Weights of a small transformer language model.
Size: 11 layers, width 96, 3 heads of 32, MLP 256 SwiGLU, 2.79M parameters.
Training: a variant of Adam for these matrices, 160M tokens, 4880 steps.
Each number is 128 + 24 x the weight over its row's rms, rounded and kept within 0 to 255. Layers, rows and columns count from 0. Numbers have three digits each. The size before them is the row's rms in percent of the matrix's.

# layer 5 MLP down (transposed), 256x96, rms 0.111, rows 91-139, columns 0-95
104:099130125155089104119095167172119081136109143156119122140114156098136120124109117104112152145132147160103100091101147123122138188114152087136108101081151099139159097122120121126118126112118109123070108123124116160133158148151126129151083114162119124115140114089174099141154156160118142102
093:139132120128127092167119138113142120147163086082101130131122116109109127106114123151118100131174117093123137177119075155144094179121135164128101122105116128134115131133124123135139133149134158091125146215103105084107100137112141105128128138080130122145143165170142134109107124120153090115
103:148103134111102149097114136109093106145137179073111103115142110102121152104111129125073145138143122107108111124158137146120135143111132126118153133137116108103156071131132138080111124109095127131086094130194136202136133118169127148141132114110121113128142126101148094119087149152143104153
100:107119119127115128118117116165123128122148123092144105157139126150130100124153144173102136133101132141149120127142193155111090109142128061116121121119155100126113154104116129140152150149129121105099109198154128089125132116098112158143143117155160152125102120159152118131220133110130142108
091:164094083136147179120151146125087111165132135081106096132122102109117155146105117122096121096147129146118169101078117131090126093133137130118139161155135128153148134123129123150123159159157119136108118139116105140081097129114145137130117125160161109122179141137127117093085125158094178094
102:117101104123116115172111097140072153135121110135108166122111132116131135124157142149152133132188128166113120129142149154099099164135117162138066176151117154150132123103127110113125151118133114106142124129142137143103164183148094119153140096196109108130149156138131143123147130127144186135
106:129112118083122116121123141122103161154142075121108108121153141102125161081149138115141152138109128063157126073145131150113109123145146065112137123086139130094117128161097159149115168149154126108126082099153077136139123110129140112150105112130089124144105121112134149125128079137122118162
100:097157116102123141174096144110143121130114112121125095133145115134142096146097140146147128090146129097112152138149171127129136147120105161142106122134157151181123142103134099151116161141164174154119137180126134078148075060151112119117132132134160111120139138119157120147112146166076140116
100:128153101134125123155139111145105100121106177106088150142106116144166111170155173112111140139101117102102117149142156106108130107138104128100111150120152125120098154119150085118150126155086109116069121167120134166153126129130149185145133149133088138136082122139095154142149108165127088148
096:105124123162093117144108106103086143134125124127116162100151123105128075123126113139144085107159155101100132127140050126120078135133101113097131116159121154134138113129140134135098115066111133124168151133102141143100129138090111114141125156106176138109113112079100117138099123110158090137
108:140112120130117143102138124157095158132114090115133125148106120110064193125164116136156141081104141126154128138133093108139133134140099093163141121142130151171152138104144141097133143132132114145109133156116106142124137081138100138155129120172105155143133090124120109157048131165157152111
094:141121124096171148101144120147118185112108128110100113096122133087138106143142134112104127137124157123138116143196118112121138169135117122125130111151145205157128131132125120107149142122109132094143095138101139124102161186146126109117090144084144125142126090073136100119142122088119167114
101:113134152145110120165128120080112124140113093117154125135125128157090105135117142094085164134122086111090150097115094089132136143115066131130105101179101100161118103112150143164128142133128151147147121093166128130075152134107111100126128130156116149159128145116151113085130096147136099092
104:145128134122130096103107099142154165181135137108129122144147145124130124107175120124177146099100133081140124104086078100168153090122119139123142125094156115144140135113120136123098137136104144148131123122132175155182132132166109170070143142139108134120179103133138123145134113114082102133
104:128120124102218129159148118117168154132141122119126094103088136091143164155109127138158137152169129122127152110129131120118156139095188132109115116108156161108146127128136117163130093087127120112129129139095152122126122101113114156150124171108156140115128132092128123132121148114079162073
101:138125106136151099145132131102157129154143077101146153105108126167130140130124101137163101138113165105101148144138120114124101110126134107128090158106113158110151131145096110138135110116134139150075145137117132176096140147131121122087110067118095143140110103100137137135151095074160093063
096:108146128090099145091100145141144116141105121108152089122176104134126135129145161119216099124116117112163114148143114127130125086104136148107115131139096168133107132115099139105094095144126102141120095188151124125164115091129157121138171147143124135130085093142129102129085130134139112121
098:171168169128112132175137102147086097114125180158102137129088138141088105137132098127157151138106113098113161142129131130149158153136163117124132140103159139093133126078097110092163134112129129127113121149139128144087140105123100117133115132164156120173130147107144140110067107145169145120
106:142128133163076122111136101119132130124069088120118124128147087106108094078154149144178133142154143121126120166118133133157142128133141117132117096127111129102135139089104111151157137140116127180145134099105126081124155107105109160140168150098167166133104133088131141121068135093112121112
102:110097157116149111148144112137171140147126161154113131134146146105091120151146127136119119118126099119101129145148132136117179153128102129191130117177140103101136103177154132149122135144111119150164084119149068116109116089122134157110134081113166104123124156190128125164099107108120144128
099:118143136127135132134161156156146125139141104153144134169153107116141137133119139117156100142130109107147118085114121125140111113116174128103107139101107109138103128089125098103132128139179141116127165154088151116115109220163117088065150113127145119095144172106103113142087136109114111116
102:100149148099098132075099102152096154109121135140120125070100112104127115133150133104141141123109109120180128113150122141112115136177147165124141151137106117131139132102124134200160116111146139108136114119103099121135113136112104123139105146118123154155110065137108126148154122146193076112
098:115157119095165127192105145086089144155116135148087101126168139117120117161125148106118127123114147111131168126155152137147140147152148123129149141105097138088120113119156142162081149118128153134101088172171146155116133098116164083119136156119141112158103117118153109158087146104125127103
100:113177138131066087104082130163148143109147147079141180146197144108111150117135167119139106118131128124185127119138119098118164106136181166124165151155117112126118133125139107133134153118121112138116136123137127157131136113145112132136130110109103145115139155178132102146119162137100154152
090:138162153096092116150083141108105161126102124106137139108145144132135098126094122146123125118156142146094111134142108104143145101157125143103152177117117146158122084159128126110103103154094168136114132122125134164162151075148102136081124132092081122126176114105138109177139160151101121153
106:121103134111101137118127130114117127107091096127118096123115109142123113077143085112101109122125148132101109148140088171078124131133100166151142177137134163120126145126082136133102131115118170156167105105110133123139140148123119154128092151116139109068168113119165147119207136154135139135
099:111181123111135119164141145156133158134120159110106134136077106089173115131140086177156093126143159156140122109130124106150120158145107107154114153145122153111139133157113132136153157097130113139153190102145113100155138116143130120080118145157092099133111166148126105144096138081132097115
102:109118177095119098091160142134152107150165153090148099136108148130141132110119136160108114110136115145148115108098109117120150109100117098125144103166122146131131103112180129107131177159159103141179132154113148113150142167113159097106120123128106115135113084111129114088159148115127057115
103:173134119086117135063122115138149138147096138111140119133153129100153084137105140118132100153142108131154109136105158118136116141074126126117143134149147106120109106128103121100115127088171102137140140127125150138105112178135112118177106138120134090180088091149143141145152118163142060116
093:126146188149147100118089099140155161098111150148155146117149161105138117144115170118110126111127077128116099138148135134106133097099092106124151099130122159120147146151139117132144134112107169106118129117133128108167138171133101113182132113095200101104155107140157123144169154116105106126
098:140115136120163115156136097121126156185093114156152075162133179135114150185147145120160155132130120162150138124123164147124139152145131142109116163153172102132138150147150085163099108123151132136124153115125138137138127095120105125145135123105101078168142081114139114163092130114135093131
094:122141121106132186115171110123107113126126100147122150141117109133137086139107155101109140143160142115136150149097153132137111138109061136153063098152105127135119090114095109184136113110126127150124181100138124083118140091120100137143144129102183159140092105123108140137122121145097122111
113:136142153126166117126125097124145146120166172105116129101159123123115130123144143114117114062127139130101096129123110129117138126118116162153125158125147109114137117127114134132086137120095147124132134119084132163086101077136146108118113104093128114106136142083176094150041080105107115151
107:116143103170144108106140141100087119098093102133137124130127153117126127129169090122129118144123148135139156127123146131148171142136123142126136080139145122153074158097092104105121133141165131153117169121135148126102173106108116157091132136138092097079135141148119122091167125062152097164
094:135160184116103112143136101126091059143115108058157117134160138098129189097141148130123124123121160099104147158116153103134136092142122188129139154162118119140109116098119143129161128162149151129145137136092163131120108170162122140101136136126120148147111123153109126115104117143126151148
096:136151113113162095143119144135136188090135089185119148129130126121112107115147141119116123143126117127141106123145185151129114155109128093122156145099118150164136137148114121130103088123114121143081155077144125122115128080161152082144170128117170114095158111119129087129142112082103118098
097:144171129167105120115159145134146172088110134074149146137102135107147140107133141146098129147135132119145115118122153142141174154111143119144171191131189139132109113099128118138129139145114105156154177126131137165107105082142141142128125132131155116112144096127164087095123124122076167118
115:150145148126108133156125142128109138107123099162111107166114125096142101158108148151140129125099132157108119122123113124174133089127144145119141133116108108148134120126142138161107119141118124096149079141124099195121127059132128098111172126098171119114099125159096134120041143162115132124
102:122102190095141132107134105094153157149122103109161125118110110155111158132116163114157144113080131104113095106126064160133150127129127166112120158141134138104088150119131143095112158136134124158135118096124158195109143132150164118116151138109142127122139101112195120152092126127128131109
102:119174113092094108096115148131143129147085129155101104150104123119126147134085122153133128123111135140155111100160083081095117130136169118109098153128100103129124115116116177113101116133114113135114103098161140187148119167122151124117104108131128089110111129126190104094181105124120129140
097:119114139157135115160162151120161124118128109207140134123123118086117099139124145141126097132166161147119125077127143112152120153132098112128165124137134147103091178139124102092094081122110095130146136100098172108109122151114122126107139143096144118103082157093112156153120163157142128142
095:101071103156135116160166154126143159064140131097141172118167133145169135120131130121067136159136167093128143115135136118150104130108123154099127119141144084127147127147124113133126095097151108112130128116105154161183104071149154102099105118124115109121120110109103146146144148115120107115
105:147137077112096159109094092123123134184122168095130141110124126128108124122114132142106146087094119093121135112121140139159104162150144125123108122121109104113157118126089089091132126118118120132119079135154120106086133074107151114083122145097175117155112131097120152088140105086163133150
107:153148086138135154134124111164103149150095119093158106100137117127152133127124128107122098138115105119169154170119119102117116127124113155122107159059122159132169094107101124137153113092128100162126126165135117117125120117165095130066131117111125131115140138162159095123101129122113125051
099:128142161107156161140098144097133118159133120135143125095154126153156125122144143124138150135130146085134130095129122166128102157141200119126080137141144145149141131154114101147119127118125100101094100152127151116126116206141141135143141116082185140167140097144127133173126084103125117157
103:162113117131163140161102069120152101132160151128115113122099156147130146133178114157105124141113130103147148178147157141127128111094084152160182156116131131163172098137124101134133184125115148158120148158106098145112103120113140116147107128114116109131100148156156151157174124128148153124
102:149127117098091111148146140166103107163101134119139147121130089092112112121144099120170118151124138144113148145124190134146147126140132120120144095143127123129153130145158134134180156154190153152123110122139103098154176106122107157149137136127112136113122108155160141141037126113093118140
102:098161161110105080127084110111155152117077099142126099134077132127197094122129150096145101146156165121148129127132145126112137111146093136133111104092149103107132126106110111113104164139132152152110102091132122103148094141123136121168114147119163129163129111090107128153105118139088095127
102:122107149120148118140140165126070115137103096106124122112112100116132140099150126158123159145154113067127149123135120111112130107136136137127093123104128157114143126106146184110105152066129118135153118149121127156143141089142128151092138167157077139100151097122146161064108173127122139097
# layer 5 MLP gate, 256x96, rms 0.133, rows 92-139, columns 0-95
103:079164198105136113136122084082137152133146122122146120150140169149140147082154070131150133118112145109128123112165161104124114143106142140141116125126132115134148128108153148130114116152131141118128100098216150127152159126113140122115116115167110138143166121137182138104156113121139142138
089:137093129162121143111115174114172119133145118112110115108128075100112152072132156123109147150113137160093124124163111147118152113144127160082116112111116159120096124173124162119155103129095163139121137176090148157100101157129122166122187095106120117158141102107116123129110127116151125110
104:130135134151115160162129136137169155150070135154130111131147142125093171091096138139112079080070188130092124103119152113140106155087125136134122136152136152128133133154133146144136128137126147119116160103108174088127136130136110114118131143101160093122182134117129147092131140098152157140
095:129127071148113156116147112144084123140133160136143147152162116123142108142129130125126106122116141094134114124117118108155140096111136153106111147182143157117109154150102139073053143114136126131103183109093110156148149081117154146108162139120152087159146168109103126135128096112117109151
105:123138129148169160107152153132149159113131135149153149111118150117081094094132096127129154115147080113103135126102112129154098141135168075165120120148155103149134111125157130160148101167132140099146111129121141106131096115157130142141133134104088078099173118163193133124134102126116107088
100:113114102115167145087105125104166141145112084126132123142130116111098088085144090143143135123135112149120112120098116117145140145115176120120069117100089098156173161112080171140115115102107124155130082128082137142133101121091105122154151121128142170119120140158113124119139155114097132096
102:095121116121138195142114128143149147181146127148126100171121121140144125131077135113092119132124134091132130148102126116089166122094094132153096130153087128159132120152151168135134086104129132146140149132154128097122137130124147128117160101147116105080153180100107138075077142124137117143
109:156103096108081146148117143117127153144139147116112093133091109129124140153101158196159119102132126094116122137137175134131155179145145148108149120136136115154113106150160149106160105143124139112114141128122113163148141095110110147115148173134126108142169117117149214109098143133146118157
096:137180133098136115125122120112138121117141136157112114133105099117106096149137126132116152084119115137135185124120106129120122106133102120173141125129117060113118140070159108105136130180131118141152138093141106079139153132077098113119063150147164120156144117105149136133179142119126114106
113:109093128143140147161141147175151155129133076149111120087152104109165084116113087120096125184143091146103158100144128113123161159153154150128139107154137103105111141160095151115129137126125128113132112128127160125141129107145132100114169106139113135094145123155148158106131139064078107137
095:136165119112139128168105124152136125103119133156101124150124105113110143122146099069151146139122131116123123141135122093101137124156157108116132151169158126164154138122131098086184137067138090125141152184113124116155166132126187139147147128157122163125143160106094136120134134167158107099
091:161122157158138158090111120140141173180148097143156130117126094163104149117110105149177155175105164131153107104146116159102145142106135151140149116108107116117115102110147133133131152094119157137058146187136111143115114114150133106098113149096097127088150129118139152126129147119124143159
103:084141116138138143141171113093126168136117106108102138157119143122113137145127117166135130124147069102100120130075138160143166153164143131111176104165159108112137164133111140121133117127080145141072135103127149160088107095150126095174146127118133105161119110133153123099149108133093135119
105:117113130157179108140143128112086161149142129121092133096136124146131161120113153198130117174130139166110147133169139167189142106135147144099148103164143130109078146133088152118096124131091152117106116166149129175121102134107109170154126165147125135130123103119126134140126146119112142119
105:128145150108159155112094114150148141124121153174075085140108115087147115137121100108119115098121124142149116129100139128142103130123101109180135140119115120162084148120140121109167124118099097154131103104143121067096177157151133135160113139141109135100124095135116086139165162143113172155
095:120117099102164176102127120163159134123110121155097148142170102109113142144113122146181181145091154099167149101142125146088086132142116132135100124167078154108117124084111103134121121140134094130137125148142156103141139127091122082140131180153166146138153114113116113117133142145125116100
100:138131124160127158141117096133116109182108119133157141151189121099178137097161137130143145129136088142138127132105132126165125113127157101120155107148132080165129122133090144138105135111140121167120121109129161156134159064074108102180131116103116146125105130085126121166152133121146146099
105:104127132125116131134147124155120132120130177098147130190125084085151075121117135119102101172130146108152108111093123183184173113109141112104111126132144124123101115115148161160152081105134192155132150110107128137148119111171104115124130147136117150114120112143120131146113126157103151151
098:157115123120126137129145101097152159154122120130132096145108130178099109109126104194142118100101121162112132141106149126137095132123126142096119148110153128104126174145142162158170098148130142131144109179181107152118139131121054112125109103138110118120100126119133138112113122196106118098
098:162168101119175139132104153097112122115118098117151113121099123104084134082174136122152130086151129137114142134132140070139149122187094115154101138112119113178139131087137111117148114125164143136123139126131134130091099157177102118126122119142079151114160086142146120117103148136090137128
110:117093116078105141178144155156151141161125124079141167135121129124124145091121175147145097131091107114145127164117106103172154163149080162146150142123124135153141105132141117101140154103142147130117160137165166151138159109151126134160171129118139136117143152183139146144108141108101124158
091:148166134108119122125186129143117158099112152107107149154159115101119147077150147133126086126139133128107118141128141136165116164070086117131118144119155114115071111163089112154150128114119140130144144107122167071105146106128092124100139136131112111119104120090158126161163119152133150173
105:159159165137147124130114145097118093149118141127106121143106118156106173077100134090102129130147134089125143102149163113148132132185139125163151139169116122151112116130139120140135127140093129140138125145118114089172115096121154127108120164133139120086158141158075118135121143079115136058
099:124149123146135138094163104157138164139100103161148106125130119139120142096132126110070107102130132117143133129106130139113175127145110115118131120128161147095130132115154140082121106112084138073078124174158175144084105092136145149112096093146152146119129146100100125113114065103129134134
112:101125094151137147142100160137095173136078112129103111094151127100085133155139129118086123110113129094144138109152130112116132134096146123103162107151085098176108123142151160125085080094101125174117142158108136126140135112138126146130127162115144157123169080148132137113122107174117154112
100:091118110086120160135117124122118126142124098086118143183117137101153128107158124174174107143070091140127151076132109159125137125115122158104136125152141115113123165107103091131100117099091197118157130094102140137120143127129106107118127136157124139178112135102112132133126137079146125146
086:102109126112151154143127179127141129126138157105105121095131103119118132153095111087174151144126124094123107087131109128116138107113192153126096103153106106113120127136096145098083125146150133153132083118117150162147095126163159102118106072121128135165156145169068117121122143116131115131
109:079126120137138142176154143124165139156135143123140141099128148132108125131111146112109079111125175102153158162106144126143129128122133150167099120093096153108069097121114175131155108164128131112126163134162144144142087090112130100134131144138135179151132126160172115114129161152084150131
093:127137128178097147137138102117092122083145159146125146129173138103140103088100116095135127131104138107070115072118111123161130146117170113151180117141107116116152213158137120130138110145126114143112156130120159168113100108143121133124109121106113144135101148090147134125099121150098134129
091:165124116133156122080089133122138110107136103137131164128109125162142164100129164132090143168103166114150121143142116140134175147141141150135130109145137156147113083090149146112134150091113108059086093178152152146117116110167129128097122173132143117109134139117106133088130159114137147126
094:118146163080118097101155116143085150127140108156134145125137128179139137123085135097125161138073096103162139127089151141093095176135123160132131129126135123114163109121113111155126127109146130072096125097119138140117136112155178081133137147129137147145138138126100112083115126095152125083
102:173089142101115152110132121092122132156098134122162112120105111121136094113115144145077134180120149115092106126161128116151147144110150122086143154151171157168140153161159120083169104159134150156123094144127132125130170098148133151154151144127101087109161144131128159122135122143140104167
103:097134181093152167147117096197167118142148126125107135126147127180153139109100162198138104115095099113099149145122120125137131114137126119156139149157139111124168117143154131151161148091107139150151105142141121120121111109122146132159132104157122166127115123133157133147143112193109149118
095:134089102155102172151116133143142168117116106154131138139114119173095079161123109206119085133107131162113097110127129091101110158129144103139151119118157111099107143114084095117128118099144117121148102147176136115093105159136138100143095098146120098134121115112164135121128112121121116156
097:094121090143166164098148159084148111145141123126138145165144142137095134140095159151150130108099088129156084126105159160112153177172164151124119104128127133098136118100094176126154135181132111148153123147145108145136127119123130099138131150094156152143137100162155169099135126136146119138
097:138170125107141108180081165174113090112099109149120114149132124154133129134145150119112143129142106094124123090146137134146174078134114148129135130176109119121109131155150127110133135121125121136115104105088110152147142121094128096120113081090171094144110144184077128147103150105109127160
105:165182116161143148132091115130138150134122084140132093171125157139102111138114158157194122113102126104091135138118155116118143101134108128141177119108105122130149126079167137116146145122114132126112084141140108070155135136140118149140123130147157134064106121159083113106120158138122123147
097:130123139111138140123117121120158148164108127094122115129083134162154152135135126127108177123128108144062081102122130117066102152137118150127129172123156169148127118123168155127113122141093122130112104127130116139082151099152146112130134080092136101116194126110124134133105086129168130100
099:138157125155125097173141151142136127129096127157137137141120133126143139133137113136133145148071110129157155143127117152174143131172163138113166085165160119125100107106093157159171133157101146119114148142137181153164133105174125128114147187108150102126149100136162130164124103112153111133
099:159110144130096100172142144118124123167131123115138089173135098142086118117119144140123141118116131116180101112135087178138103104165107153157175134180153134144102112087118129157110156151113104086104118136116099120132127136138083123148137142142123112119182125122150109143109099072131116123
096:121178149111088146115136121127108121145085152071160108113139078114115156103099103151142128093080114147139153116111124149164160134156139119153133095124099116112138165122113096130130104123143132117153123107132144105111132140147117145106124103134083113138205118152162116126139162161084132104
111:132118163121131135145119109148149179140106100138100140118131144136140133098126144108126062146107096114130129130114102179193142123138135110121124137202106113113148156127130145116164127120164110151151107089088149151144111075123128115116161095129145149090150080116138161111100120139131117131
108:124145129142176137175143143109141166139123121125111126099153128172119113096075101117136146150127156116145139112129134139108115144141145151160124136129119132145142163121137116125135143115099080167153162182111123175123129071110169091082124103125093124153114185146115124116094124140113099095
101:151132119123139137120145117133120130178104140141120117116173110121150102109104104152078096145119112135116129120151178089144123155122134138129132097187164151146147169161146136162097126117116109130157124108133185122151138127159120116091146119123092112094135142180159085122140156128174103161
099:159170151120152125128148142135159159157096128101160137130106134145099144152120102149113160139141163152132136116141109107098180130182148152117154096126124131157176135134130159136125146130166112149090147143104153130137138113123141156131086121153122095108097115094139147118124080098190115079
098:139129136115110125122135127132149145139118157147110106131108093079141110081121132142172111165147109122151125153128187157116123132123087142139148114176105145124122165131162093173137129169153179149112144139146119118126136115145080122146146109081068138107151137175145143124155109165112121142
107:078081135090130127148137130147139173157110152153137106117169130131133148158094140145121132164123124111139132145174126158139142130138101146082134110155144131130168136103096155161108179088105146197149122161130155117145137115103134120114123175129134114117156117156117169100128105155141098132
097:106119122196132164141107126125162137126098138176159143105073092134141059161112087123139140118128151141130133101129093112153149168117143148133200138103096106137126152154114115115117118132155142118134124132146126151138157105124129103123110171117116169097110122159114152141113138146141115100
# layer 5 MLP up, 256x96, rms 0.123, rows 92-139, columns 0-95
093:104113186141132144112150153162137120092090125137139169096126114104143117096146131118128142135122133156107137108129134133135169146099103143122117151134078097144119132140111108063133135163070132152146126115102171156117119126164124135135078132132114137158089089126168137118135122116162153072
104:121156160125161132125156044116106114098133135131066136155119142154147105167141106152103105144116120120144166090120142086153148159117100122143145167139149143167102097114121118117160146096131151113139148111132108092123116144143115089144090157123124152136145110140145142115161146137097148166
095:107164139108107135114147083135112158075142105121120130144122140115136132127135131137137111127087162098165128172162142101136087174120083100155139124133149122168074102112117127161125124133081136101102158157137129122085114103100140131100100120132153156125114136068121084156125144125159114126
096:105134149116122141126124165141148109155138105120105144146069163110136137165090134110151105145175104123122146174129143113099153131133140084155162112121126101119099131067101130137142187130126135169146099165174109123131133129152116153171102124156102156128129131168123159161103117134140117110
095:140135117107132138121178118157156133135138148128083069153136108106165098107159129081097115134094135109130135128122078129156129118135133152107131139098126127154106118157162147146146150125129159121088167125115122124149131129082121131158114098122151132124083146138137086161139148189112132189
106:151130142140165093116115136120134136141157141103109100088087108102101091177134140100095142159118121139126135138182127154177087140154118089129158142170121108136127098104120097162115083159107091158129117109089154096151143148159143159124122155125100103132121116098114124125134125157095124109
101:187141096128148142115151129156136132096092116129133144099092135099089094107137112174150107082105120156157151121124138115156130122151117125102139140135139157117123139110129113141104143145104121095083125132131100109108118112112083133174143217132145135163151098155157114150118111116095133151
093:146127106114154134136121137163110111085135110125116101131144116137154142191118130101197162130116160133120101158157116153100143132185146166120161131106125133133112120168098098168120125135096147073135138128150143150094138122122149156094166107125119159145102102154076131125100118132130143112
100:157136184078131117094155154116142100125134130136133099159120123182146113133096118138116176146096144156141132121148120131156166129154156156130156140125118065123140168115135175128130110160156136101113075125157136145148138151140161117136127120160133132124162090166135148118125126085113168126
108:147156144124150146095107072097122151116143122115133119187130110153106165151116131148125126106141144099125138147141126132155113135089078110102096135124151179160077133138151119154125150085102124183084150150097121103126141147119103140110094146118133138122131150129087105093157094147127151127
097:134154096130112100110156165180120122072123099144138143128104081129134097100093122153110161095102124151110127141144129168127119104133136144094118158089126110112122143145173161119137118151095126110099157135171150106090164100128160120145171134161122119162138136169165095129138146142120121139
102:096151143177112104106132100111117133150121140169094098141109133118130123077123132123158096142159102137125067080122136102122121153154101119140111154136128154185146116129180118161116153103134165141169088107116096138141162146113115136140144128142130132098119115177152091145113144110116095127
104:095121135099148104124120154149100148111134111079100121146118110119138105110095166160128129110115168132136116095131156127122102115073126145140098141130133162109101095129141145150130098111097133154165190125118140114101126122161145126112159167163088136128158114088161175152110117133089095100
102:170101148136141151141184114120121073125153098133134142133142103153156164153141174082181142159138103131170190151092122127146141119169133112097145136160107132136121155114129152131131156123138119147158130138159165121114142109084157127120154131134158114096124151146116160135095136111122104112
097:095136136120109132092113130144131113137147179145098091161140136109121108143128172117089120111134126153109093144100110159167143123141162117088168140129133107124099091125119084111129131158138125121153120107147119100149090120105128140186107134131143129133161142144112086119090153181080130181
100:094139139145145125108136153098133134119106108129147129151114153153100178100087137114103089130071152127137105108138107124091126166105154106136114139126157089089134148110107132076098189117121137116141142128153122181145108110097134168074160144105152132123136114138124130127093157155153121116
106:088136130129105086127124085148148115117128150160102145127109105110096104122124154176148127151135136128147169130109134124161093160157086160154150107123147112153129158112133157121169157182091130084130119098116081101131153124144129064099124103096120153080131111118141126132127136125131147107
101:171145164148166114101117137078104122149131159140118146120114170088088115092134086134103121147089154091088151112132123149104126120163120131119109087144103107122098087106131099158152117088164146131085138125135152153130153107134143163120099099154152092124135138104109127127148121167112110118
101:168123146145161122120128096151138128117133109152115090123112132111091092165138163129090139124174136175135150095130128098079155100141126088140119097123117154149102130091127122101136085089127171139107141150125128130178134139120139147119164135133109172126112136170189118137117135142107110169
097:146135157127119111125044137109118150084121145120141094147132142119149140079140135111151103115145161133104134098073108090128115073108134162132127128132138065103100099104105115110125124103117132132146158141115118147122119162141095130110136094131121171164124146113119122093097116118096169120
107:135098162108165120146102115141143144142137159112124144151099117140170139126087154106113159191126089140145124149162111116117122127133147157117110167105132105142143113111087107191157150110098161123090117129134080134174132121090135088149131103120142155084132111154095122134143145155107133127
098:113149096131130136064156121123121102114113149124170137128094137120154166125136092075123140097085143174134095152098104142074102159110153095114128157132171118171145141144142181108145108135108106134153137134152118154099112103127151099152131162113147122117134107140112132114123083133106142145
098:143103102147135122143128131085087078117129099137120126122090176109151147159120124115138163152154140127172077150133111122166126097114116134158133120142121119114134154117064142067144136110136155144155166143139154097165125123133131088131165123105123114137129127100094143115136080089156147121
092:126120116144155117162158114100146090140137096132098151163099170131136171169103117115166143147153146102098143115153151107145107085154149173137131133123176144124156096161117128102121120103157084155152126077165107116146142159138145140153180125100114117131143144149136135157161121123111123149
101:118125149184154140122116142119130134126126115107140138163159119119116168136123089141170165143151167139168134120108151109151124116147173114092104116119124172156120077118124082093145115088158138130103110142154081133139114124138144143152172099158142113164160106117099131115127151127179105102
098:151138178122158107113125112139146119125081141104153097114159133125183082135173129091093075132083115132138095135120114131113160104127135109134119121131100095130157139117155132145138126161157103145128138131088134144121129120119172161144112171112138114147082150086126123118096071111105111142
097:140110091131107140117117172135114090120118171108093100096105121115123126132140150129124147150127083092143125093124115114127111093135131064114112109183117161190117085110137135128148111131157149143132108139094126142125137096101123072139164086130146103158138141163095129123111114159127135102
100:115153114156155074117116097112117135117118136146138161108141143140127163124142130158155150091149111106128132149109108140210155077177151150149169094130127104142077145126089107123101128136118168110124145095144124127139144148114114179120118100111119097108115120131133142106149092084114121117
095:151122152144157109131138155172114174177155163104147130133097139082121161118129127110132156172146183120129114147124154134120094118095163138137122090104136153120150108137123140138135178130119128125119154116127146160100110095110108134115201129102121128130107144120173152118113143121145067119
097:106128139082113162158137077112153105153145109075119115140107158170107116136121173135092135105161116110121152109157106129157138092108150138102091134140103113119123111121159113171118145120144129130117120131124099131148128160106154121156142150185161121149116121125097161093152137114108197140
093:102144158119123134118128119119125122102143096086152108129099130134151139134089116148129131083147163161113120145091126089120171117144096137108137183129104078113146181094168111113101078100138127124140114154134117145119117123152078141146114108145121186143115143140151122165139120181125135152
109:094133111142137100092133133101108108120112106124166133143117202146135071138165131132090110145124165111149128145141122090106142155119113138156085107122145139142132118090152095119103111130103129105138147138145074087156123117128108154135118133171117122128099162119129182125139174136174139115
107:157148097125139113116170076121134164137159109143135137154105165171144121151150152164121104108137162131152134117131114164118117111139113148144145136133116146145155183125073109094127140172123160107127123088134174107148161149117091107157109130130160140128091146095122129150151167150121167113
092:088146105192111125120119095193158101125117114115141090133138120119139108134100086149126111129113142157121118114123165104139128134107131106133156140112170162157134159131138112084142103173124112081111106128080102113102136102118120126122099084124152119104126111093158136147153124157176151123
098:114102109115156084128090120098144148123143109193114143139098103132134103121151154174128135122162105128106186135134181133157158154115114105121118139130116093142121124085107117136121110162127122087134097133105124149085078147113135138141127140112111145136120080097080168148136141108114156116
099:132136129124098152122122125135112098146124169137093098114154092137172147105089134097129119137097101151159110157124105160085132134181109116100103134112141113147121137125119127128211117126112101156127121114157139135150130150102130086102122151154128167082105161124126094109118120148189118110
110:133123112123136126143101107108109140176101134129133118137157150124105143145140106096146180103097094111122124114091119132083122130132116146132166135164148141147188134125138148074105111091118144162105153187131125167104105145069136196101116155140130123128113114172122123137124119126138130124
103:137144113176095110118118116149112123127108100102154143119088138146138143106133151141133121121117114135159176110077156090080104147150143133169129109140106154088097124127134105165128131103163125120115175173152099113146118124095095103122136122157152154187161093114101132092155131118128136147
104:144132119114093172154113124084131106132114106128149130139171106148112157114079105136171086157151142077128127137135135142108127119123144142125077129161122094080154114142121134113088074146149116144150137120148120157147150122103139086128086116136116130139123132108147141111138125072142108065
096:127129142127089134093156093095148123127132149147131127091147093165127126102111072142148137100144112132141147161124127088110127155089147116128108192106144089130105155089117123146145138135171106136129112094165156099136150182135102126164102104133140159160105098133154144149155129107135144158
093:095114102116131109166138145111147166078142145088119151139143132106114155146078149136112194199148118125125122138147132150144109142099093133079118118163182101155145152090137125126149121136125105127090118152090144136121119179107134158128135125112132129132112117137128137147159128085139132106
102:152136121129133108146104146125142117161145099130107149191124141126150129136124111151127109121146134117121115116143105103113133066126069168156142098151134082143082143127107153149121152160127144129120111111100145098166126169095135132139134099144149088102125133150078112118101111062167153127
104:112120149108112103145119127146103161141107107084139157098123127086096185136125094146131109131087098121098138110140134175164125125106143097115104087109157175116130138138090108101118079121102134120120088136175123122143092124152110167144141130140115130143103151111130163141164154118091123094
099:107119127159146118174152094106136172100101133144132069128088112124093093118141125129140150112129140129142111106100131140092151118095134093125160117137118131103145179164163141107079102122119120136107106165082089114138152143124139129119120166101105134144078132129112087176122122126149097113
103:108111119135152100179108131139083154136090116089176126158156131117143144157131142130140190113117086139090105100148135117124147156109135141127150113117138105152136161121161123127049160122168131126112088173113113155100112119158124146140133138125133144088120109134110119133113147172147150141
109:124125136151133158136112136133141112160090130144157140144105148146128130144109136135101144084094140151110159156079073108121162092123150145125120112135136121110143106139118168109110134096146113191130147124141133154131159080113132097102146132148193069126127132125136129086101159133094117085
097:103158136129144140119115121140121131124094088129131101132142123104173123113134176127149120109125091126109155102123126143128129093156088134117163118101120128105132116162068100114083137127100149133156087092173116117109077141156111144111128096156088118170121101161128152149133136140067115158
102:122112117178128169166106092129135172107123131176118107145130121147128142161154110122188133081147127109111155117122149154112126109098140105126164155130121123171092105108129095127159104121109110148144139087106175105080133128106102136160121138139156123151160100132120141144156155152162104108